config.yaml
n_head: 2
activation: "gelu"
attn_scale: 0.177
bias: "all"
init_std_o: 0.0159
init_std_up: 0.0873
lr: 0.0063
doc_mask: true
Each number is 500 + 25 x the weight over its row's rms, rounded and kept within 0 to 999. Layers, rows and columns count from 0. Numbers have three digits each. The size before them is the row's rms in percent of the matrix's.

# layer 10 attention output (transposed), 64x64, rms 0.142, rows 22-63, columns 0-63
090:518494488495518526498518500487503550563476500510499519472518502508522489437490455516531489504470493477511524515491470511482463440503493518490523504482561499503520470522471504519480491537516452
086:478507485472508427491472527509474494509494509542503471491476505516493526527499485467464479479490487492480522487520494499470486474490495520517512516463522496518534500539510543515469505526506591
091:536478505477493521467482475470502490460529479532513483506520531520478548491489503470514459515498490530458522491439479528510515472531494462525523520476515512506505517516522491500511501530515426
121:506472481462467496482471556469475496465495536510495506524476502474456487540507509533488470479567508468501510516499493505487553495481464525486523532490509506486553497508523509499516511538474492
095:509490464454479501452494498474501491492514510520508544516489524491492485519493493510524498473537530498518512535473485515533532483507461494464473513519469488530523487509570522452502492549479457
096:523556496492507464479503548491507534546498524531491496465489458485503524544511514533474496516506531517483497524494470513466494419501493460521498502485450495494495489491511484495461501521511517
099:491515443493502487473504502471503493448496502494455471475486515518516482537517515580511482496526540483451500503517507471511542481517510487520486540517443496526501534513496514494513488504527483
097:496488471518519572499498522460489509464516513532457503489567510472531527487463494508542481488530489489490497513492453493490517507511500447487518528482490478522510481501512515511537485464507463
115:509510493505510466499508475522494469500461515497527486515456477513519494477538467494479537483484494554539519526539534493517473510453461529503490528517489526487528539482447509464495488488475536
093:467458490532511515509529535504504523481534487491502527505544500463472496470439536535472460505500489512462516484525503439513501537502500521491531498506481488495503503508518474472508562526482491
119:476489508511494525495494507502466535478503518501559483502494502499520537493453487492538507494548481465499432506512535488487470517504495467502505501502496518490472498517500517510567524458493435
090:485506510476530502511503451505489492513541527470526469460458485509516530519485539496509544498481483482532478517486511505530500538477459458518505516474535496531498472515519515459502512437479477
092:437507480467532417510534493509508494506486510523533508510497504502482526508498473485509519504527536479521487513482482511482541482550487457514510472483510494525459474508462496539506505471516531
095:515473526482502539497454447489527500528511506520472494483523501493487492528491520455483499469443504443485508535473485508472520506526539555519514479520547489477479528509470512499512489498524513
124:529504493493535510478488493491489500560507529519532479519467518480493492515524479511503503473457498533507469524533412453489459499523545491511483497493458503511478513479504495480539510514523495
105:473500484508542485480507482479479509462506486478505508477538494504524472491464474539453533486491491536490516483534456518495492570506508487555459527485504542482492495501492534484497516486539481
096:486485490537518517496560472475529506533521445509522526504503499468457495488478513478473504490534524480535497493505518494532474515480436467519518461478467498525508490497498516500547500537467496
102:514540509532519520480489513508508489464481484527549471490476477502481519565481534481517503522476499538458517495483468448520497532544541497504497510489456465490506494525505472499461474499504517
101:518509489535469497478506528475514456513490536484527458502512456519479509531491542537460506512515507506484473514482499448477512529455515472512494550502481546525502515479477520457506491492481536
101:494478497514496468520521560505491532555495532537474504503526483523511500488457527464499474509419492517495478507480499513522508495489448527500519472465504491478467514534502513491498475535507519
112:481532486488486504530506523481520494506536492470501532555507463482475532511507500512521470499458497503533468492493482515500502527512508417471522504514498490481547544516459496470547481487483503
101:484514482457514518519483500538471534517513530505534517504520485484450529496489473475454470497518482501501508528495478456506504506517493492530544504533445520519523475470563488491488528490460519
106:505520523505446498476506498510515523489448471519532520518464459497475485492512542530519486501536540517502452501528484517493490524477514475544518498444478507502500529493459466478493532505515467
098:510502472517515492508492478522476494501504465566511501513502492503511525487527471492519533507465485495449496520502525508514433499555494552506463494476530522461538495499527489503510458489474463
109:506530518504512488485506507493546494516478502449493517510526436536479541529512487509488533495499496500529480488483507574480508505463508507489510494502481474490488476538437491523481516445511519
104:489497478485498512507488476486488520542535521557515511496546488520511534478482512523474481523492508515441517505480486484497477450525535482507487515487523483501505480474527502487515517514506405
094:493482495465516469467507549518505494520498488482498494525465483479512536531522541493469478494483503500508473538534502505506550476500459535527504499548497489510469494519466521552491481443465487
101:504495538540528518507503495562542507481496487483467495517531509487483541512509500512465510471511504519476507541482481459495510492531480499479471507473471452478472465492472474512522522504514570
097:489525512530480504511552514522498498453514531530490529511467519522518516491476499506492472509482478514470451482446515517499525466521470509460487542508495541472519520476463524536480525464479502
090:487509518471463512520494470510503476465506469545515497507456504503542489508499504517487466502438529521444534492560483525475455510490535472510489506508494528507496484522525490475495548509506518
089:481459465529499473526475502484475493508498458534551476506472495471526514505458533484525505500467484513542498489462474516516493510490522494503566513540518506474501512513472524461546476501475497
098:477478483465490484498467504514513479509473479493465490488511470480504536522459497478487509491499513480546533537504463486513508513558506523464485544441485489541525497524530527473523535529521513
110:538501532525543491512533488493485497488508463508497521491511490510510513499478507456480506505503488531566452498486515498510433451507518481520481490531466484551514497498545478502460482499471517
096:553505463497515487462471492522478470470518478545487501479511510547505516503488489518493534517514531500485459477478517539499473481529529462524473492500501548488515518518514498463491445519518456
087:481520513539515468495506485483502511493501553497515495497509508524500485545504512518487483490482495484520507512508517421499457444574459504540515546489503491525508499511510491452500483509477491
090:527494538542496495530472511478498491473517501490479517542484498507472465524437507500460477522479494500450491524504512492520495510463499492480489497512449515464488493506569529497556519511507509
099:534543512480493511525476511482506497482496460511462514499548470544509492464499449500533495482498530518495474479509545533496498480526483415488520471514482509485491535484501533518484516519496490
106:534492501536496510467498534536503473510448491521473509522531492466494483505523524508508480488466494518440515521481474500483490486527557487493526508494495510521494509504578498461472519458485487
096:508488509516477497479487528508508474472503533486512497480481495464470520492514527497489528526507485462485435479490475531508504498540501486530546496445532539470508501510507501529500473582522509
096:462487523507480500471483499521532456518525512489519485507517504450491522467479529496492484524496448520519465456509534439522479520504510506503530470536514522460495522460519492530519532491487529
090:523493519527486478514541501541511486518501485490482506489496474515501511444506471533455538512478518500471525510475463475525470454489541457478489504538499510489501534522532471500498537542465482
097:465518512482484474468514539483461503504510529499498541485537467491484485515495517544474514495490536522506454529496550462500521489525483502477535496505494441478459490484513521477533481491542528
# layer 10 attention value, 64x64, rms 0.183, rows 23-63, columns 0-63
084:548494466505494530534517465544489489481476513455481479478497510484560470502462495462483499523495521501495486518465500474527537452472524527502493542511501499481459534495485495488541471512497489
111:508487494467514525525491476523514487481520485535508542477499505475470448496472537498497523478514520476494472543512511469495428548473479530468474469531496511546464501502481483511475494503486518
103:489524472528487509468500498549537486539536452500474497479477548486494513530479496454500494462487505530488512443494491461506489501468490525501500541471506501494470479501514473514549519494543514
096:507493476456523534525462494479507534500505454535516520511485552477474523492486500487483514487492495514516488498528491527501471482443491524498487514485510551528435506490516473560477516513508475
104:461465495486508492547525489495439500529460495495488510508530500492509485534499512504500501475474492527459471451498490499578497522518488475483516485497499510535536486502473518530515503554480465
105:490485479497519494524503464530423519541532504510504500490551517480494503508471477474533498497488539558494528473479501465542482516468515470521493498468509472509508475514522486520504507502452473
100:496517502482522496524529482534505503528512490517515480522491482509442524470512517517494472441465539459513502469466562475497476541492460495515482479484489485533483494476531495482505475537535491
112:520484510526454498492511531465510511496520495485505508448453489518519547558448512512526515517500468546519500483511483480490542455498516484503514519527504540448497473508506487515474507469503484
103:495576479490464478489471502491501504484496517529525460499489499509490512503545544509516498508449520538511517497496524523490482494500498482468474472437503452452511461459509513490509494517495516
118:493515540501537497500504485481489483530532565533516510550482452480440543480486500477501488520478513486498497508496510507499470501483494512484453517470446531493510491502517526478502480458488537
094:470495504493539493526512537503485508480521496540512517548479523464473493492524524512502515496515487511471517502496422475483488503550506507534498527517472498469550506558519480510475487475475533
085:511505497506493546560530466470516481520504513481495475505521506513506506493470532498572510510495475518512484458539499500493496496462478511462520468482491576520486475526503504514482483524463514
094:491541482531532439520518489461459528482500494498446473491534513542535547523472484498490461528491527500493466512472511543482497464517477481495474499509499500474509470507527460508505512504509507
117:483527529541486495529521489570468509496492506514496485506503439508493474492527482492497476506549505486499528508452550450512495506455484493465510480515510460510470482489526471481507493505511537
092:505488517539495493497468508534494489534462509511502494483512526510508490487481490489503503521529469427497445531498517538492514483554534526532486511472553467499489483486479472480504469498453524
098:477503496542522463504507508537513490544466504484530517489465535505485526509481511469476454517529505463499498552539467472497489521505474498450511492508483512443489533543483512498495476476528495
093:525503483489493513523490509496469480474535484498465525462501483490520494439546499510517506500525458527493522530523531471518506507482459512499538539533495485520493498489529498455489566457477501
108:494513472483516512529461513522485499497438498511524563499506521513474496463531523463514517526503484481515548501479514495528481493552468530517477525453472510490471464483491496500497476489535534
098:430455523462522521504494521501519528481526439483515504488514497509531473517511499544494544500481497432519516492474484530515472515497490499507498506535496508494507536473506517477533501459470495
110:477489499521496507482483497528506509537502448511545478479475522545502496469501519480514506561470516481485549521523506492502476517497445490514517556473533507479465495528534522475488481510468516
104:552518522500506526495513490522515452490485475551493520508474489507496469530546506508510504490523493500481521518517504487454489449450489521487466511517487473455442512486530495522547493522519518
107:484492465464491510504493495526485451534500516492516526532495518488506526456505490462459498505475527484517489484480579488490477530493466504520515493491469493491492516488439547556486506499509484
091:543537511485458521523498532478514535511536483519468515493520458494516471527469516530493489482504510483520479505504493504469515481510474478492557518515479513451522504473544546452474516491479525
105:461475475493510538495442507457482468474519514529516510505512528513487509487502482456454535493465504519520516478502500546507543489532507546489472495478485565477510493528495497519468495517506484
095:510541492499498512502531512528514495486507519480486478520539528479519480535470488506547522491504531501503526482474473529485507481456463508516501516488506502457451516458468465511507519425502539
088:488447488453463528507499479456525518463491532525496553515498510525532544493457496484498518508498507502490499503473492476509477470488496506477450528488488510516553509526513503486458528467498536
103:511503495512502498486483518531493472503521491493484548485488444474545479516505505458487515551544457489467535442511491493487491460484492540485501483528491546513530482525495483496511488528476467
099:523465524436519536494469517479510550518490480514473493509502537500486512530487480472487496514474505529508546450515492528485473519496491495488471510467479514520485508479573455478473489490505497
089:526467499517510477521486505520471508536503487485462487498523491486520495450493421516531467515512521541528502489468500468523517507519525531551492527502564466479485519524500509491514480489512490
087:492517539464489504521502496501479535524468499502474501485520525555459459480493485488521530496500476477469490543500510482558469530489494459521522545522518525484494487525513553460508512488480487
100:463499491557508506481536516461554486506507472461479485489465456506535436491535507524510502509547487492464525517516518515525514481548499510485492493545515506486529493512465485494503482505517497
110:470482488428513502477496488506483467494497501516508474461466525506528466529510475508510470478511511542472528516523463457535496521480533488438496505517525504493491467534522482518524523486484532
097:480509516489468479543506536461486481514451538510521457473529543481483505534522476514502505496491485521508493486483496499520509516482498468456516560467513500482499502428512535487498504491464522
093:493587498492544511522481550493527506519507452514475470484494513453521485477477531545512495513499500508465504513488505493458495494461480553486470518508494504526509482511519463495512506478505520
103:476511523534532459489465512530516499481478521529509494495517491487543516482512446489528497503495443491467561512477498493499527473496524483538503519505519522479462536505539518457500469518495468
098:461483516535512533508543484489530494485462542492518497494506519480511515495532504473492467486489519508511507477501454524531515547445506520551469502487504473506486496440529528480541503521477482
109:537477507456522500513497528504497510454489560481470498467459493456497483502460453534522509463520471523479497508504569509512498480493481514526508497523480491495476516465480503510520512486506546
103:488487472522522514505518477518465508508478503519555438458541510515484467507524516498471503499489479502515552488509537517472493520516480463457498470482484470495538481500479542494524531483510462
086:512523514552537520470486423521484502537489507513516504491528505481500453498478453485467523530526530504498508519508491481495526498525460467492489490481471499562494490494538497496537473486498506
084:489517538493478492491468499481515526502457484474463519509489535515485487483532423494508495507521486509520565487508494511437523524479487469495540458508496479512483494515511528508536535506516515
102:539486502524532506517492509509537458493474519516537470529499450511533538493508513520473519523494501487497507505471493511469487540460460537497495531523509530515501522461518486464501448510446488
# layer 10 attention query, 64x64, rms 0.231, rows 32-63, columns 0-63
051:506514507495526477472495488546446473475444512502537517506496454498503492460535520515484490510531505469499530492516507522523491483463502542493503507570496476506462523460457526488503492491508519
056:480485490498520509519533476465511545487519495523487498469523511541522507500503454477497514477482547518553494504487538534547463468524436488499491497491540502522522479498471483498471507532505473
075:532516482494490487494473509512516463505517473500489465521487444500478467497497533538467515562516463495474542488491465484486485510522537514466482499479480505472484515504525491466513477475513568
105:521508483486526515511498500509535490548539495516462489542527495492483483488458513542475488551531487494519539509499475467495490489477541474505450521470513524442504518481523513469539506508516481
044:527504527527521520517521512521503501521560457521494481503499491486464482499504478534489502511495523514462535502494527451453539478493515461485526526534467511486465485507536474460480545482500523
058:490503481458484477495482451546486491502476522514533488542445494477511468494500459508534476518542480465466517511486472465527492495520563488526475489489474492480499525489520532473523488507515506
061:480492525531501476501491528499541473517508513482510491439489508528468513480530519479493525492460531548494500511513498535479523488494460509460510553525510520492479452563477489504481520500507535
122:513481491479501483492473502486560449517507509496485492484480455470473499505543518535497504525504485525470512438470465525492467525525461523490480499487494499511485479514506484496514540504525569
134:491516492504496518535496449450501525489497530498502511516527494511466542482477474537505520457494525512505494507526479513456481530522449485447465471527513536520490509516448510512500508522534516
128:538497531539542488481497503498485483453511519522497522522499469528487460463508545490480533499510524517463497470509510472519467430491526534474506474530514505485501492494517502531475503557489500
133:526491494485510482451472478495504558500491526482489546507481483469528509535505486497561490457472465503494490489521515480501526486506548515491463461508539448499523517485542477494501495504467509
125:451489478508480525507497510491498492477507539482507493488492521480491498505504501445480455538499464508487510563484538498526539494509503509459496495553541520450447494511526492500525513539487507
117:495505489497473472545498509478449466499501479482471518481480549469506507470487503495506483498542479524541479464560468461510520478458519529496505509501502521496526493524490514549474550514511501
120:514453480468528509545488456513520528501527486536531524523516453496546496493484529532490453478498483492496468470503569494520481486506502538490487478525495515497475497538502506510473494510528474
127:496461518517509530497501492480482487467494483467517483511544445476516551543511484502496487544474536518520494488506502480444506477469511494503493470510499486502518496476504577505478517544516473
136:528519496517540463499496485489476513464495490512497478503503463531491510478525514489479517493467455550525535516497494530516469465491535477536482481564489492503483502543468516483564492478511504
128:532483484481493503525497518483509478505476518522515471482492523470526495492497539475495520480470526465478480568492506496491514488477518475486497479501524477477582514513506482491515559475557524
116:509525532504511532498511527456506504502528457518502460470484469521465508511524514486511534506502461479436519474495555524458512534523509496511492469518521517470511478469475465487502493506510452
131:505494487471518519507502508518492518565526456519512485520513524505469468488465496471509505534472482463487458493490494505466483473514478557486489529541513450477476479495537520492527472533524519
131:512511492514532463500454484459489491514477469472518536505510527504514501522491521509490481503492506488452451497507491521494548499497456464531512557491501484520493531503474481533562496550496478
129:509552483515480540516471481564522498451479496461501459519514528518490506507524556506504506508508471483511465492499498527495510469528536521472474517446490515502531481490513517463525486483493525
136:463500514452489461505499540504537466476472502526487493527493494494489533507532477513475541521502466497505453488514529468500465536466513464476519532487517500530495531493506498457509494543460532
130:512457449535516514489526489531460496459512488522560545505503486490466491460487487500537519499533484475511507527515530472465515513520509467499462552482484465510473529514482481500504519504497499
129:507502543510500488489515507529464505510445505512469515496520538484511477535488516510559501483533461501469490550490533463471455484494471491494517482545475492490543473499481521547511506501489481
128:500502491507526479514487479454573507505509517524489454480484511468505477496479463484534520489487502550513511509512543557501472441520510495476511505456476479493474515484484507536503500530492477
133:496521492512471500532440493517453507533499523523480500465523481481452524482501529527521506531503506482498486479465504522552476513458515475464508529543514500515499508459548481535490489483486476
123:457481543510477511544494448488494480516524516516488517468538481458512486518486503491507516481487495452488544508513497507471542533469509516481474489494447526530510487512468490481522494535467543
130:507536532499504531543457566475521526452482490479529540475474532478495484490494479512489505469467532459501466499489537487497510497499486522527490497546455501489479535494475529495514488483503504
129:484478523546455478484481518514506478522516457489487489512516488480460478473509531523498533527485467529480523533547521507497521478535512492525470515481549527508480531523488513483453479456522494
131:495479512503460490513493518495500470452479520497525464521505472524486492528454510571510502507478474511477528483532503501509507500495456534537526496511491481507502507465498447516530533489532561
132:504538507482484518464527523498570474485499507490535499522518480466466478516482554505505498468518512487481491523525452492490526522434519527442524500514491474522479486510493511492510477479490479
136:508480506511524485467446494475470494524482527519532559478492521520482529500483559509513494525530489526515547467472514490480480496533492543487510478465468485493505539501490519447500511479516507
# layer 10 attention key, 64x64, rms 0.248, rows 32-63, columns 0-63
059:488488500496470547501510502443509453469516510494477537535535517478514535509484471516479477475513500538461452489543474497514464478519507538492516473476455509496456489500503500505461520504491510
080:443492520531532534481509536462510502490513493485482535502524494470513501531507484495486472496545528480494492489497474546475509513510477493461495530518518505472471455497504454503530519496564457
057:499507527462489551515481468503519480532500542500481524488521452484484527493502468515469471474510500480478502518479524535503482498557494506530524524472530514487493492471520530497444518564497503
140:508501441477523516502470496485523484517504499493493525517538538564516499500500518500473520518544438479496541502503489435515524496475485484480492483504514503498515515483480456471511518505521447
057:511511492516471495498468484474472538505537515525525535521511548541475475494524492461514494488497456489524506479467523470518520519522532468543471512471514484542493475493533502495468525529498451
073:530506481505473497499490516505467526508477511491537492499503513522483495484490534469522515499469486519475434525491534468536507503446513499547507474465540472543529495509553495503491488504444493
078:502471547511481561475539533483494513517484519508515507518492502462522487492493503518536460500515547504518510470534471538465491509492514519501457496465467490445482488511493499531510484460539481
130:506506500472479560502520471505538498540463515505536520491509446457482501481487474505518467465521525505458503523507479550482513498488497490519495512457517491461528494510533507495449536527503491
123:494524508491521522508467468529503497473476488474505541527434515491506516462454484571465542493493496519513540534477491505496467526528520486487477489482546499506493475510478492529528517499497480
119:506492547534504521497523533486519509495503521483481518464547491502469497448493536511492511512471517540531504484503521463510480450522487460483491505499482456469515478504496519522471438548491504
131:537467489517483491493516465463479479518491472481517523511527517472525483479490514488528509478451471473568512514485507509548537526496514569469519493495456483475476482521506512487487523494508484
121:455473507451472495485522481488494485506523532456505481532489523484468514461494567500527467532518496485515509500501525503489498510520480530528504475558536523466499491501543472525509493526469512
116:499475480526524530528518542491447511517499518463467521491486514474520485491476514497455537460534509467523513501550495501474506460458496525485496514483561511502514484494517510501499475515454536
111:451479497556507497548537502520519515469481481509494538488477529526516457474470514462512473530474451485530519476481485541449486515467524506507472525525500492521484490498478509486494506526515494
123:551503525509516517466518484471505478471502503463480481481522518485477504503497485543495457497506526419507531496476522508492483473482543478527475494465497517502475512559508517497479543518520525
123:527512486498520488459522458505502475515466465485484488493511512520529510476473510492487511490505495558545522489525518492514427508516528479516483491530460535545512532474491489490491463466486542
118:489514515505515591486508509510466473554479523536524478509492502471492476466531504487511477491445479498530483492484486497474516482507480485491526481481532549523531525527487471473527517498510491
116:546507551511467531512530477491506512516508486467532516498507521503515516484539475486500488516503485526408495486510490494494467517498555511485486478531512478474480490499463457550513501484504492
121:530495493516473512507502527485515494536541505511509521545515504482465477503477483453520467512499469532474501496473507525516458517533483489507482435493527489496470538480543562501475478497524492
122:549480496484496501469480502464475465442523495475537527481501512508492454512501496509503489480554479547505478513486519527479507528467483479507528522478489537517539497509532494490533455515534474
121:485481534543540535531430482530518492478502457485476473517538499488476503505484513478494521495513485523511458495473511481489567529496518470512500466502512493463502514505495488508514497463485549
127:495486496512459485510486552497493494463511475511483531521541516492493551490474507516473510499522487519490473473490531491529478458523503496480538493514518520505490513507494458451559558525454507
117:489503492508493505464573519479469495442481487534491508478492503519518496462477496503536532484519502473480490480497460460516548516539519467469482502481511523500503526467542512539530520507502489
113:501504492480502513489469528494507484519484478454521476485515469540504507504503459448554470461501475453526524512488493493514443502523484503458505515526502496508544520530518522555503475505479483
120:551490502476497508539515459487529477493520463551485513491489509508506533491527484496551506497515504478520537508483479538514488434509463509508520492467490502460511518476449493502490448506469501
119:515503441529497526510457523487504465512492489507478524476505494481487515502494498521511488528486527444465494472500509518503502517515566498497530489572485497506518464481537472492495445520520476
116:515438530478480494519479491486498487500481527488475495543502515493489507502499514482497467467515519485517561512510499495456513522531560488488507571477509491521482484449467526515525521471504485
120:508529472510494546498510478466485515449486521483501512542473554484478470529510462505536500485502531530474505467499502520514492502510449477472504538562486480491524526519478494486465498485469492
122:474517543512499473527540493515513480484487489470483529487511474539489483527555511509483514486433530494482503490525538486482499490497474512480500487498573511474509522508507490492528477436523492
124:502493501517516478470497480516494506472519521529494518495456531527464485530491511521458456488428487518461531538493502464505496501501515530480543477499495508513526509485481488539495517497465566
120:502478515460487505484516512537557490509485525503487524516507523471498535534480523513515470495474507522499470521512478523495551465493510448456496483500496453555516495521532500503510498441493472
122:489542501515499475517508487456455470491490468507528473481477493484479528548475555466463520524507498495503539482473499485510516487526507500520523500515520445547484526526469503497532452490515508
# layer 10 MLP up, 256x64, rms 0.33, rows 0-33, columns 0-63
108:477534490486505486546516506489517476521548519513487505523486499576508524526495524515518479531543489485507453487513523511494449496482516478458478494523489553472526512516490500520528517519540486
101:460541508527499515491494571458532462468542493506500493486471502524525490505522491515442521496530528510522506503476520491497502474499498490439511498497516479459460487484524471485494525517500537
094:451497512488509468502458491510494508518511529528540544495512522510520517524500508528456502538491521504520499555482468522539468490548516545468520461495489532471526530473474492508517509471501496
110:456506531510504487517499523538509474557533527543499486545508535542480522498478494489508481540491539506517541512484490527545488493467533477520513506487491537462486485518525478497511472545499501
100:494484484506518463516512464511554548525523478517477527508474513508563497494498497478521513513496484502524496511488513501482481529534496459540521499463513552516486516529550440481499499531481497
103:492498483447513491529512549519457499534510483532476509475458495457479521512483544511491470485469486511533522504507560465506482519524496490522514531505493533450496477472490467510470507469503502
090:542537480501495518469500482543499508516547499522484531519536512529536526466487516523517509517544490494514522533519486493511538495446532465515476509556498504503509543527482477535518523485516487
078:470491474466514508456561482488469477486502480502484483479507466484498502474470533540504543485513492440532486507508529468516497509525532470478515472521508543522488532482516488483538500470530516
097:465469484532499533511487475495491494478517496501484530484499492475491555527498486480506488488478469513482546552493514454533495540509507502490466456513529517517478516461493425485488487464499506
112:508494478482530524551495494476540504449511533537501481457491525457553519508482501515523490462474497497509508522554528499498492511490532451497475534505508532486511546495509511517533526513491483
114:495498506520451518528484491505484498495460507532487525507538474483505488475531562554450467486505506480465497497525467494502514517533476498525474479523500506477522500556495500497555485536488482
086:490492530471502463519459517488486447524530522549516505498493525544475498487491491521503506514517508514469501429505493542508494533525502501539524464490481462470499519471528521475534536523499500
080:492523504488525510517514486509474511505499543510520482473503508534508523429469533527514539510504525470513491526496511460519554481507457498546463500489513525531508546524525512499465512541504481
086:506502446485454513490525504515536498510531487506507486461514510536480480469482473508487551526510484501540515495494487458472485492487515516509446504448476511482485487515521439500500506472552479
115:472489520502479524522497504460480424511507568544450528488463488470532496496529531493525475496504497497476496493531468483544504533513510483515469481493509547495513477491503481481489503508481515
092:486493531462532488555521476524467495506505481472511485577466511492488494443491536509499534499527510488475502492484480491481495485463521486535495490521532490523509485481508486462530511539516454
084:510510512460488503515488569518490497494493507531520483503514494488473492549489508550496538475479509530501499523573486476515534499475521532503485514502479498434511479489450481492504464510500483
105:473480515515531477456469516461477530511550528530514560517493481479461532505506523492498536498492503532464513469523491490504494551527513457490521508463513478475487532504529477480479514485491516
112:521516463509512519550503518515483503501486453488528467540492520489469506474475490508498492550529478495528505515532481485491487514540496497533574502474532484548507506523482473491542517530511485
125:454539536464515520503478508529487532546549497503449530476482464479478489506478492499502512508513504477512507477525507514508492503498468516492482477497476521474475513469517457468473490556556495
089:464512516494564541498514498514530534505512458556483489512489494473468518518499483547490511499475484450480517538536520477513524544525493497515484495496504508488524493508450470500540490499467477
096:496492507496448443544527493477487472505500507509504521556479514527514542504487478517491556503495492502491514491503497489544493519537502498556512470495507490447498490523523494528530550476506470
118:504493492493509489497489489476469486478469479533511462476508523500533513452486493519448493540499515482506458514507545500521508530491528490502540523526553470473471548511502511484546517544476474
118:486499471476539490549483519482493460480500494479502458514495536462486499480499506543470509486465508537482512489471531503508451553527493474479495462461511502526452506473513467486531499520483508
094:505456469482490472502538476507478444490520531524466495534460482487485526481488472509468501492487455511535492514533499543505509537492483482547538536516523476470511527491511518510532483526474505
097:457483491478505483517538451534485459503511549475489483482510520465490512490501504539465469485503476479558517481519481521522513511491534542517494515497490492477495518479500557507516525486540457
086:496531490460512531533516496530505488554463553499458498503533518518507526507475454481501481489516497497526555501506498496454465446463527501495493474501497478491510512496537471496477502489546493
114:485492441539540499474499468493479468442529531552479500485508497523513511491510472492499504513532477492492446538519466479484495517521491543536504477518535528480505495510475493482532517515468513
111:496474493487489558531539483473512517516526536514463457531511450503524485496472507505552503493500501478485525545497496460526478476492533473531480471476509549508514503518510492455513475485515499
100:489523523520516510505444471479494485480467522473479516531506504488517510516498518511517490501503481522477493459530496513524505440473514530516545502498495517526445522472509535530491469537468437
047:486478551535531499495514437498530502488539455489475474496482485520519513504506540548494483471531514517468499514533477528501480487505516503486519525461482537558520544483495515486498488524493488
084:454441495490491492458504472539523460436501473532475495491522479512525483485500527497477462526495509477476499523504483458519522466459486481466486473492519490481513511502546486489494523511529474
074:519505519529516480535516527505527522466502472529505441490462521521536517493532461493474519514499460497495497498540561547495511480529543503533488504501478529471547527503493495486516499479519504
093:530444527516497510518478478489493495493524518482490499476480471519503502483507492471480500562493461440484514469490484501486484540530504489506505494479501495482542529470478514481550543552470468
# layer 10 MLP down (transposed), 256x64, rms 0.0799, rows 0-32, columns 0-63
113:492510495466494480513508482531529519511501503501466458512503504513505499525495508518525460548454530476494506520512534508529510498492460465472469445515438480509509500542545507537520462484518486
094:534528526478520509519511521532468517494515513465553471530487472464476533493452493518515455521515482480479480513514494516492439520526476486509477522526476531487498492500515481478501523496444530
100:488491480534492530463480510470512512536476498481483489496546523460515474517499513517455458505514511511541541478471569488535491467504497492497474446541527490521507481503479496507503493505533522
107:505497511475505488523512472550495507443481511485549546526472508455484532519487505488532506474506538518479474476500508523464495540506516462528447540469482474502491483513469512493482524492499528
095:504525547516539540487525517546492471478486564504520500486470468493510499495514515527501462453527457481475512496509440482499512529509491493488511525468475533501509488508505539510493493450487509
109:486470492480504480541498566495516447513510509475513470502506487502502453563500497467537488506489496475525501503545478506509530530455474516459484483504485520476526546491478510519532478509507509
084:473487496529500482503506491556504489494502494515533519469473515489475516537487500471475533533454517486449480488503442486469521521514511489507479498498485529482508584502495517509545499531518479
082:518476487463566495498501551532511494501513501484531531508508512547480504500484484498474501510518492524461501516495501507488533506463487507513469440498548538511496479490472478516519424488495498
095:494535504514459517488500516517457504509522476516495522507493476473495485519500476468536497513476533471468499499493497538491500465548486434480492537514482461512498498514458535484540492518527561
113:504513495528486508480496526547523483479511503503545483455480451470506497534492456483517504508459516537487488518511477492511481513450493502490495501526480528534529473558543533484478501492504450
112:539478456484518477514494476491501508505495489514527459470526462516485510502559495515521515511458503481497482533512496435488516486512502523525499550497484434496496503481536501554488470491512511
081:535540489460485472503485534536499470480514510525525460486480478504520483532508478473515511506474472457500478535481505519516525535527448525520483505540489504450496473497512480482492496555476531
086:465493510521524537472450522527501474504509526493489520530493501537522482509492514452445510526520477535509522472511485465520494458454480479509519486483531503520489526528512499522498514429487490
091:537521453485506474512469557497501493513467473539451491515512508515516500540514500502474491462500501493498487492492494469517505498513519519473490515493503453538470479565551535492477504458522522
109:516532501499488517432495535491484447496487525523521529528494464469515485485478503526492489512509501528488460511496463531476503561489496477525477514522505523453492532549479513519480465506483484
103:516492509529498520520491521505484507529470520467508498534493519505484537469538485482510505461525464501449447503525446541494496470449492478496513499500486484540539518536523471499501459503488531
081:523444483447536517505503512541440518515476531488447479504511527468519483496515486538527489489527502542471485508495466531499524496487506486492535483471499501527529539490466491512478489525497492
101:521523469468504555499523519457514502539507466501479469484565490480537447523499496475518470491473525478494472475520509541514504512546482508520512507469490482500490512500455508527476484477522512
113:486498498500500513547507461484508504529506469468551455521479512498491489503474529538499503501475518517555498512487479519525510475500505496490518498507479434438491455545462519497494513537518500
131:499528490493496477473531458509505468495474456529556528534497479502534493473507515468462490541494489485493545443508488497530464512502519541504491516508505531501507520494499505530492536484477444
092:472498525483533483483511519503419552518496516519508485477534512536482476505498461468476491520508513495495490509484528497500465470492490491483480529483556526525552499531469473484540508496477497
093:494514471522492534471483520462467510520507527503492512513504495472499490500511475475487538507476513532503541437536544454507524477479493482539508464517476492492483452530496483483530530531496546
122:524539471480504497551494479511536531486531463448495487521503517459467461522469472492452514511520520519509538521491485505515519532479521491513457542511501470508507483495460499462501518482524516
119:477499445511502516530534493499486488499485497478514530474516509482536469542497476531489493504452529525457487518499455503459471517493526504471529473473522505499487537514483513514518493518570465
092:498482445442497506509517505499502505519455475525484478513514521477483517519482465486485506475453482529519558518521470504518486513498481540478509577533492483478505511482498540527520503499493522
100:506505478451528494508486500495496460509500514458502547518482428468477517511521532475485541503479520503535477492545517504481507502516472480544516512542492529506507455475512507500533507473464520
096:467482463502535489503468482523490491492493477487523465536524504515481549479522525508442528466538479495537522511475443504459543527523517479517492506466541504515492478517504481496515524489512522
116:523478464495533470474500489491478479489470504507498471472537524474517492526453455515505528515457529512505499504547461507481479553448532527516472503505542514483491526517531517487512474513506520
103:475488527511492515534526464483483501521520496499536507532490461520475493467498532434528491496486507486480482521472531479516445485537465457539493505477510518535517526493494516480531491482532535
091:494501518518503535458527483518519541509495462543519465493490465481523482506502490456557464526514543494478472525460504511511512488501467509502480524492455490496485522516497544534518497455476474
051:464511509504437488446478535505507493488483478552540507467505506497477511530511499465499486500485474512485481520493507505547550518537471529524512506485471460522488502484538495532486461531520505
082:520480483481511501487477458516500470498521503480521482487487445525502515531530502484464524486505480506520522545470484498489517552509467466518517541554493468548465500502478489471512478525549500
083:495513487499517537482489484517519515503515470501499433514510484481518478515528475538496535467489524464500502542462532521515528522516475441487475514534476487513478484514522532527460490493461460